config.yaml
num_hidden_layers: 12
hidden_size: 96
num_attention_heads: 3
num_key_value_heads: 1
head_dim: 32
intermediate_size: 256
vocab_size: 4096
hidden_act: "swiglu"
norm: "layernorm"
norm_place: "pre"
norm_eps: 1e-05
positions: "rope"
rope_theta: 100000.0
rope_fraction: 1.0
qk_norm: false
attn_scale: 0.177
bias: "none"
tie_word_embeddings: false
parallel_block: false
init: "normal"
init_std_qkv: 0.0492
init_std_o: 0.0611
init_std_up: 0.0704
init_std_down: 0.0704
optimizer: "muon_hyperball"
learning_rate: 0.00931
beta1: 0.95
weight_decay: 0.0
lr_head: 0.0177
max_grad_norm: 0.5
warmup_steps: 200
schedule: "wsd"
decay_fraction: 1.0
decay_shape: "linear"
final_lr_fraction: 0.05
batch_tokens: 32768
max_seq_len: 384
doc_mask: true
z_loss: 1e-05
train_tokens: 99380000
max_steps: 3033
dataset: "wikipedia_en"
Each number is 128 + 32 x the weight over its row's rms, rounded and kept within 0 to 255. Layers, rows and columns count from 0. The size above them is the row's rms in percent of the matrix's.

# layer 7 MLP up, 256x96, rms 0.0676, rows 0-21, columns 0-47
size [109  95  93 105 110 101  83 104 102  88 105 102  97 105  93  90  98  87 100 106  78 102]
[[107  80 121 142 185 107 182 108 151 143  90  81 143  94 163 111 123 100  85 122 118  79 101 106 172 139 110 117 167 125  88 164  96 127  64 110 113 146  92 147 159  89  86 139 132  99 150 163]
 [117 155 150 110 166  63  79 131 111  92 140 100 108 167 134 146  93 153 156 133 221  99 173 133 104 146 140 197 135 137 119 159 156 119 165 145 109 115 120  98  91 142 137 133  84 150 116 197]
 [ 69 186 140 141 106 105 180 156 160 155  96 127 108 167 111 150 129  59 181 197  80 164 121 151 150 148 101 144 136 130 158  76 141  88 141 130 150 196 110 169 136 126 105 126 134  92 103 127]
 [ 36 129 146  98 107 116  81 163 114 140 132 175 109 127 155  76 149 154 164 138 121  99  90 118  63  74 122 145 155  77 132 182 132 183  98 152 160 179 128 112  92 145 139 199 109 141  82 118]
 [167 135 114  79  99 124 126 134 139 158  98 136 115 108 175 127  83 155 102 142 132 191  74 147 144 102 110 117 135 168 120  80  98  92 105 134 176 169 143 148 132 136 147 150 108 191 116  45]
 [132 119 123 136 151 148 108 161 145 121  37 142 108 138 115 144 136  94  81 136  99  37  72 168 191 146  82 146 122  71 107  95 144 167  89 162 120 137 112 141 199 169 177  94 169 147  75 140]
 [159 125 104 135 115  90 118  88 120  90 112 108  90 122  88 124 158 196 132 174 184  81 116  95 165  81 169 157 141 156 183 122 135 119 166  75 132 139  76 144 145 111  71  94  83 103 117 162]
 [140 147  88 117 128  95 100  86 142 149 184 147 148 124 161 109 121 127  72 134 139 161  93 146 150 133 120 113  96 164 147  81 138 154 115 146  94 131 187 120 163 138 124 152  62 134 131  96]
 [189 105 184 134 107 153 141  97 164 100  83 107 171 161 155 115 115  63 127  93  77 140 171 129 190 137 121 144 170 207 105 123 117 151 150  85  69 131  83 144 136  99 164 197 107 100 140 175]
 [135 105 103 117  88 133 144 159  91 184 130 120 169 152 149 149  59 107 110 136 117 209 111 131 156 114 150 145 145 101 154  94  80 115 129 114 151 110 108 138 131 162 142 131 141 131 110 110]
 [129 147 115 135 137 111  97 141 173 177 144 190 137  95  68 101 133  81  70 109 108 155 131 103 121  88 177 117 157  97 114 178 114 113 144 126 104 128  96 113  78 125 159 135  67 107 123 205]
 [100 148 150 131 129 155 150 118 146  95 130 123 125 143 105  98 159 118 136 114 120 107  91 122 170 167 113 156 128 101  33 161  64 135 125  86 142 152 137  94 100 167 130 119 121 184 199 136]
 [143  89 181  83 149 116 128 113  93  96 125 147 172 181 144 104  94 135  92 111 162 125 127 124  77 112 167  99 148 110 157 116 157  82 101 117 106  91 147 197 158  99 132 146  90 151 157 116]
 [131 149 147  97 153  86 120  93 113 133 166 133  90 132 124 106  96 131  71 117 139 135 152 156 103 136 125 160 100  71 135 169 134  96 150  59  66 181 138 106 203 152 194 180 129 110 143 159]
 [160 153 124 156 142 101 140  81 147 123 113 173 174 109 101 113 122  65 215 157 180  89  87 136 143 107 157  96  92  90 121 185 128 118  86  71  96 159 107 110 184 142 163 129  96 120  98 100]
 [110 141 172 107 172 116  79 103 142 121 134 154 118 108 104 102 202 129 142 111 149 111 205 186 166 197 137 149 110 109 119 139 183  78 156 109 116 116 171 134 102 152  62 148 104  60 100 160]
 [ 73 102  96 152 104 121 156 149 113 133 128 133  91  94  98 113 154 169 143  80 159 129 158 123 113 144 100 206 145  97 119 140  96 117 111  96 143 247 116 134 106 165 139  98 136 105 135 138]
 [163 136 143 144  86 143 113 114 108 144 159 116 115 167 126 151 142  87 163  79 109 141  64  79 157 212 163 115  90 103 104 126 126 169 133 205 135  88  92 115 112 155 159 136 152 182 122 105]
 [143 136 112  62 169 167  89 117 141 134 155  58 123 123 112 164 124 113 128  86 137 203 138  81  97 151 167  66 119 172 139 130 154 107 130 193 146 142 128 192 105 145 123 115 121  83 119 162]
 [114 142 122 108 156 114 127 132 178 143 143  60  55 153 136 144 176 111 114  75 121  65 161 173 139 127 120 102 145 160 153 167 140  97 145 147  71 137 158 107 100 127 139 146 125 173 144 146]
 [146 118 105 144 163 134 155 137 135 130 114 150 134 143  82 205  81 128  99 188 139 139  95 154 183 108 131  75 130 187 103 103 138  63 156 165  96 105 146 147 105 178 161 169 134 151  80 134]
 [118 124 168 122 117 103 192 171  55 153  99 124 141 147 114  76 104 167 117 138 170 151 106  90 123 111 143 136 163  95 116 124 112  78 137 136 134 154 105  86 126 128  78 183 122 129 176 153]]
# layer 7 MLP down (transposed), 256x96, rms 0.07, rows 0-20, columns 0-47
size [103  97  95 103 105 105  97 102 104  98 109 103 102 102  96  92 107  87  99 102  82]
[[ 91 144 140 131 126 136 141  97 142 165 163 149 147 222 123 138  95 102 145 128 108 132  80 162 201 170 101 103  90 100  90  92 158 147 120 158  85 143 103 158 158 116 140 140 181 119  90 202]
 [160 176 138 141 122  62 137  62 147 129 144 169 140 127 105 142 136 116 149 147  97 117 139 173 132 108  92 156 126  84 158  71  91 135 162 124 135 137 145 161 116  80  93 180 106 104  96 124]
 [180 105 117 182 152  99 110 111 119 110 151 119 119  94 156 100 149 112  78 140 114 125 103 148 126 121 120 110 106 133 105 159 128 100 156 162 149 145 153  82 118 193  88 155 113 122 106 134]
 [108 161 204 200 133 126 129 185 108 129  90  88 124 108 153 143 151 138  89 187 122 167 124 114 128 190  75 143 136 103 170 114 171 104 168  65  66 122  95  77 123  90 139 112 136 146  76 136]
 [166 127  88 120  89 138 171 120  86 129 167  80 137 105  95 145 164 101 176  71 119 117 174 135 157 127  82 118 197 176 169 113 128 124 117 144 200 119 220 137 117 100 133  99 121 202 135 123]
 [138 157 148 180 174 121 139 113 162 146 148 101 157 198  61 142 112 168 144 133 133 145 176  93 135  85  57  81 174 156 155 130 126 122 102  58 108 126  84 102  69  69 113 113 126 111  93 112]
 [157 141 156 168 111 129 117 139 113 144 128 153  61 138 111  91 143 136 104 118 181  80  99 110 139  88 151 121 163 122 166  73 191 137 145  61 106 108 145 135 193 126 110 158 143 135 105 118]
 [108 102  83  97  64  81 143 120 157 131 103 139 101 137 144 116 102 126 112 154 110 150  53 159 165 154  93 164 180 110  56 131 105 126 126 107 143  79 136 183 195 157 165 137 105 124 187 129]
 [141 115 114 180 158  93 154 151 125 157 143 115 129  82  98 122 159 145 124 173 186 110 137 148 163 113 118  98  81 155 116  85 121 118 142 134 148 142  96 110 130 112 156 160 172  94 164 115]
 [158 147 104  91 127 136  78 141 152 186 135 180 103 142 150 144 184 121  44  78  71 131 130 174 125 163 114  86 132 167 124 154 159 153 149  85  97 166 149 115 145 140 132 123 172 135 133 109]
 [144  95 175 140 164 122 102 165 117 143 150 104  90  80 126  76 162 138  76  93 196 150 114 141 136  72 152 100 168 134 156  59 131 137 144 138 113  73  75 122 107 118  97 184  81 173 108 169]
 [106 166 127  71 129 154 125  83  85 147 124 100 114 101 115 153 109 158  81  90  97 114 169  94 123 114 123 106 162 100 119 143 134 130 145 145 148 114 169 117 164 189 126  76 104 101 108  66]
 [ 85 137  66 121 117 126 134 121 167 190 157 122 131 143 166 148 117 158 141 177 101  85 126 143 133 126 126 158 139  96 134 148  99  78  99 125  86 180  84  61 156 113 138 138 130 141 125  84]
 [130 136 162  72 136 199  82 110 113 102 117 115 131 156 176 154 157 155 107 135  99 107 116 161 173 125  73 131 127 158 204 220 184 121  92 115 189 103  55 151  85 128 133 167 145 133 127 151]
 [135 146 125 161 116 101 124 157  95 125 118 122  75 104  72 120 114 138  62 161 151 131 177 121 152  69 124 174 104  90 166  97 123 133 126  88 128 113 194 214 170 125 122 161  79 137  83  81]
 [141 160 170  90 131  73 183  95  95 105  98 154 107 116 102 146 106  97 187 145 179 124 191 108 175 185 101 101 116 177 123 156 162  92 151 145 152 114  95 139 134 147 127  69 129 112 125 140]
 [ 57 124 139 130 120 136 164 155 165 132 149  99 119 112  90 111 155 170 146 100 135 184 108  85 151 131  81 161  98 113  83 112 135 135 113 144 145 187 158 153 173 120 165 153 134 156 115 160]
 [138 114 132 170  95 142  92  71 122  54  82 117 136 105  90 133 104 138 117  96 117 108 131  89 112 151 158  84 194 101 120 123 142 118 109 154  85 138  92  62 151 101 151 125 203 141  98 130]
 [ 98 135 135  72 161 140 171 171 105 130  41 100  97 116 154 149 189 107 130 146 129 165  95  74 102 132 173 114 122 139  97 165 112 169 180 150 130 157 168 144 118  97 165 144 130 135 152  75]
 [138 122 101 113 149 137 105  99 133 146  67 144 149 110 141 119 114 132 123  94  66 113 144 152 183  83 117  82  83 116 120 122 175 163 113 134 144 150 102 139  76 173 142 185 194 118 176 136]
 [141 136  94 120 153 101 141 183 165 125  94 138 135 135 136 140 102 133 160  95  77 165 137  94 154 171 167 113 155 103 118 142 115 110 187 124 178 109 133 101 168 162 113 170 101  79 131 163]]
# layer 7 MLP gate, 256x96, rms 0.073, rows 1-21, columns 0-47
size [105  97 101 114 103  97 104 101  96 112 103 101 113  88  88  95  82 104  95  75 100]
[[104  62 129 209  83 155 132 167 169 163 141 106 108 124 170 151  98 100  80 101 141 174 105 140 142 118 154 133 151 221  81 100 125 124  84 162  99  77 106 121  76 117 149 134 176 198 103 122]
 [111 140  78 146 103 126 143 116 128 140  96 135 192 103  82  77  95 187 144 129 186 129  97 108 101 123 146  90 150 171 208 149 102 135 145 117 141  77  91  89 131 129 166 143 201 146  97  78]
 [139 108 142 114  77 168 149  76 143 137 128 136 132 160 157 183 159 168 132 105 166 122 191 123 141 155 194  66  89 108 118 157 103 151  96  61 145 146  78 193 146 140 119 108 121  95 115 138]
 [113  90 121 129 151 122 124 125 131  60 148 172 146 119 137  90 118  72 116 152 150 140 186 112  99 158 154 127 151 112 125 164 144 114  79 125  77 141 127  72 184 100 134 150 144 112  86 103]
 [ 98 143  69 166 125 181 113  95 157 132 137 132 146 152 114  97 143 117 104 139 114 115 181  86 158 115 126 131 174 126 124 148 110  88  83 168 167 130 100 169 163 131  81 134 120 137  65 166]
 [129 119 134 152 112 170 194 157 129 148 111 151 107 114 145 153 123  92 136  85 137 137 152 159 165  86 136 131 106  74 153 142 156 128 174 123 136 101 115 107  72 154  81 144 172 151 130 103]
 [112  80 168 119 191 133  93 143 197 114 120 138 167 203  91 100 112 135 161  89 109 160 154 147 157 157  76  65 177 144 100 136 163 119  78 118 127 116 109 130  91 122 152 101 131 154 128 141]
 [116 154 116  69 138 174 138 149  86 174 175 166  83  88 132 188 154  84 127  87 182  91 115 113  93 146  89 114 134  99 119 150 143  78 109  74 174 159 121 135 114  84 130 139 143 133 184 124]
 [154 114 134  92  93 125 159 105 119  91 138 145 149 114  97 147  94 136 158  76 104 111 171 110 158 112  74 126 127 138 194 141 171  94 160 206 145 138  94  95  59  88 100 148 116  95 123 140]
 [ 86 134  95 171  98 170  87 128 122 153 128 200 144  98  92 148 156 115 128 105 112 148 130 118  36 192 152 110 163 126 109  51 162 145 153 145 127 144  91 106 156 168 124 124 139 149  55 181]
 [ 85 159 136 121 104 131 144 122  81 124 168  80 155 132 135  82  79  91 190  73 137 138 100 113 105 112 160 144 110  89  80 148  92  86 138 120 103  84 123 197  96 168 171 108 114 126 140 151]
 [107 138 117  85 143  59 122 126  97 136  90 161  89 211 125  64  66 110 105  97 121  93  74 133 149 152 153  96 141 142 191 124 141 101 137  84 157 111 123 113 180 129 100 129 143 226 142 110]
 [188 149  82 133 100 138 135 145 149 175 111 173 114  95 121 112 133 118 167 158  95 143 130  93 119 145 121 105  82 209 133 128 168 190 124 120 113  68  58 120 153 132 120 159 112 142 133 109]
 [129 114 116 104  84 138 146  96 136 139  77 117 170 164 173 118 104 102 152 112 109 115 139 142  78 152 148 166 124 160  99 120 115 118 140 149 152  85 168 120  75  60  77 105 171 104 188 114]
 [107  98 153  92 135 149 111 121 167  86 141  95  98  88 130 153  80 152 148 141 156 151 137 156 160  76 175 105 152 202 172 107 149  84 179  89  91 156 143 129 141 188 132 107 124 111  87 119]
 [151 156  95 146 115 113 121 183 122 155 153 151  56 134 116 131 119 107  53 158 144 138 174 116 146  88 122 133 132 104 108 134 119 215 167  48 128 170  79  91 139 126  88 170 101 109  93 146]
 [104 133 146 129 108 159 161 112  59 185 149 142 109 192 144  74 151 133 148 191  81 112 114  94 177 191 173 128  62  72 108  97 106 140 132 129 168 143 142 151  63 149 127 104 106 123 171  99]
 [139 105 105 115 133 147 119 142 149 180 164 111  82 110  88 165 160 111 148  66 114 166 140  83 120 124 125 141 151 129 135 148  81 111 146  76 102 142 115 121 211 120 112 210 123 147 154 136]
 [135 129 115 148 143  83 150 138 191 127 102 126 126  57 116 164 145 133 143 127 132  65 124 131  90 169 134  83 148  68 149  86 120 172 147 111 139 126 114 201 125 107 121 138 145 155  97 149]
 [109 138 102 131 150 130 142 111 181 172 185 103 170 156 135 179 119 107 123 108 142 173 118  64 122 112 134 157  91 115 116  87  71 137 110  84 131 162 145 104 119 163  89 141  91 108 166 122]
 [175 162 117 189  72 113 157 135 134 130 192 171 166 140  89 108  46 112 139 115 131 150 160 135 143  98 113 129  74  94 138 115 153 114 100 109 148 165 135 148 120 153 106 174 139  94 112  91]]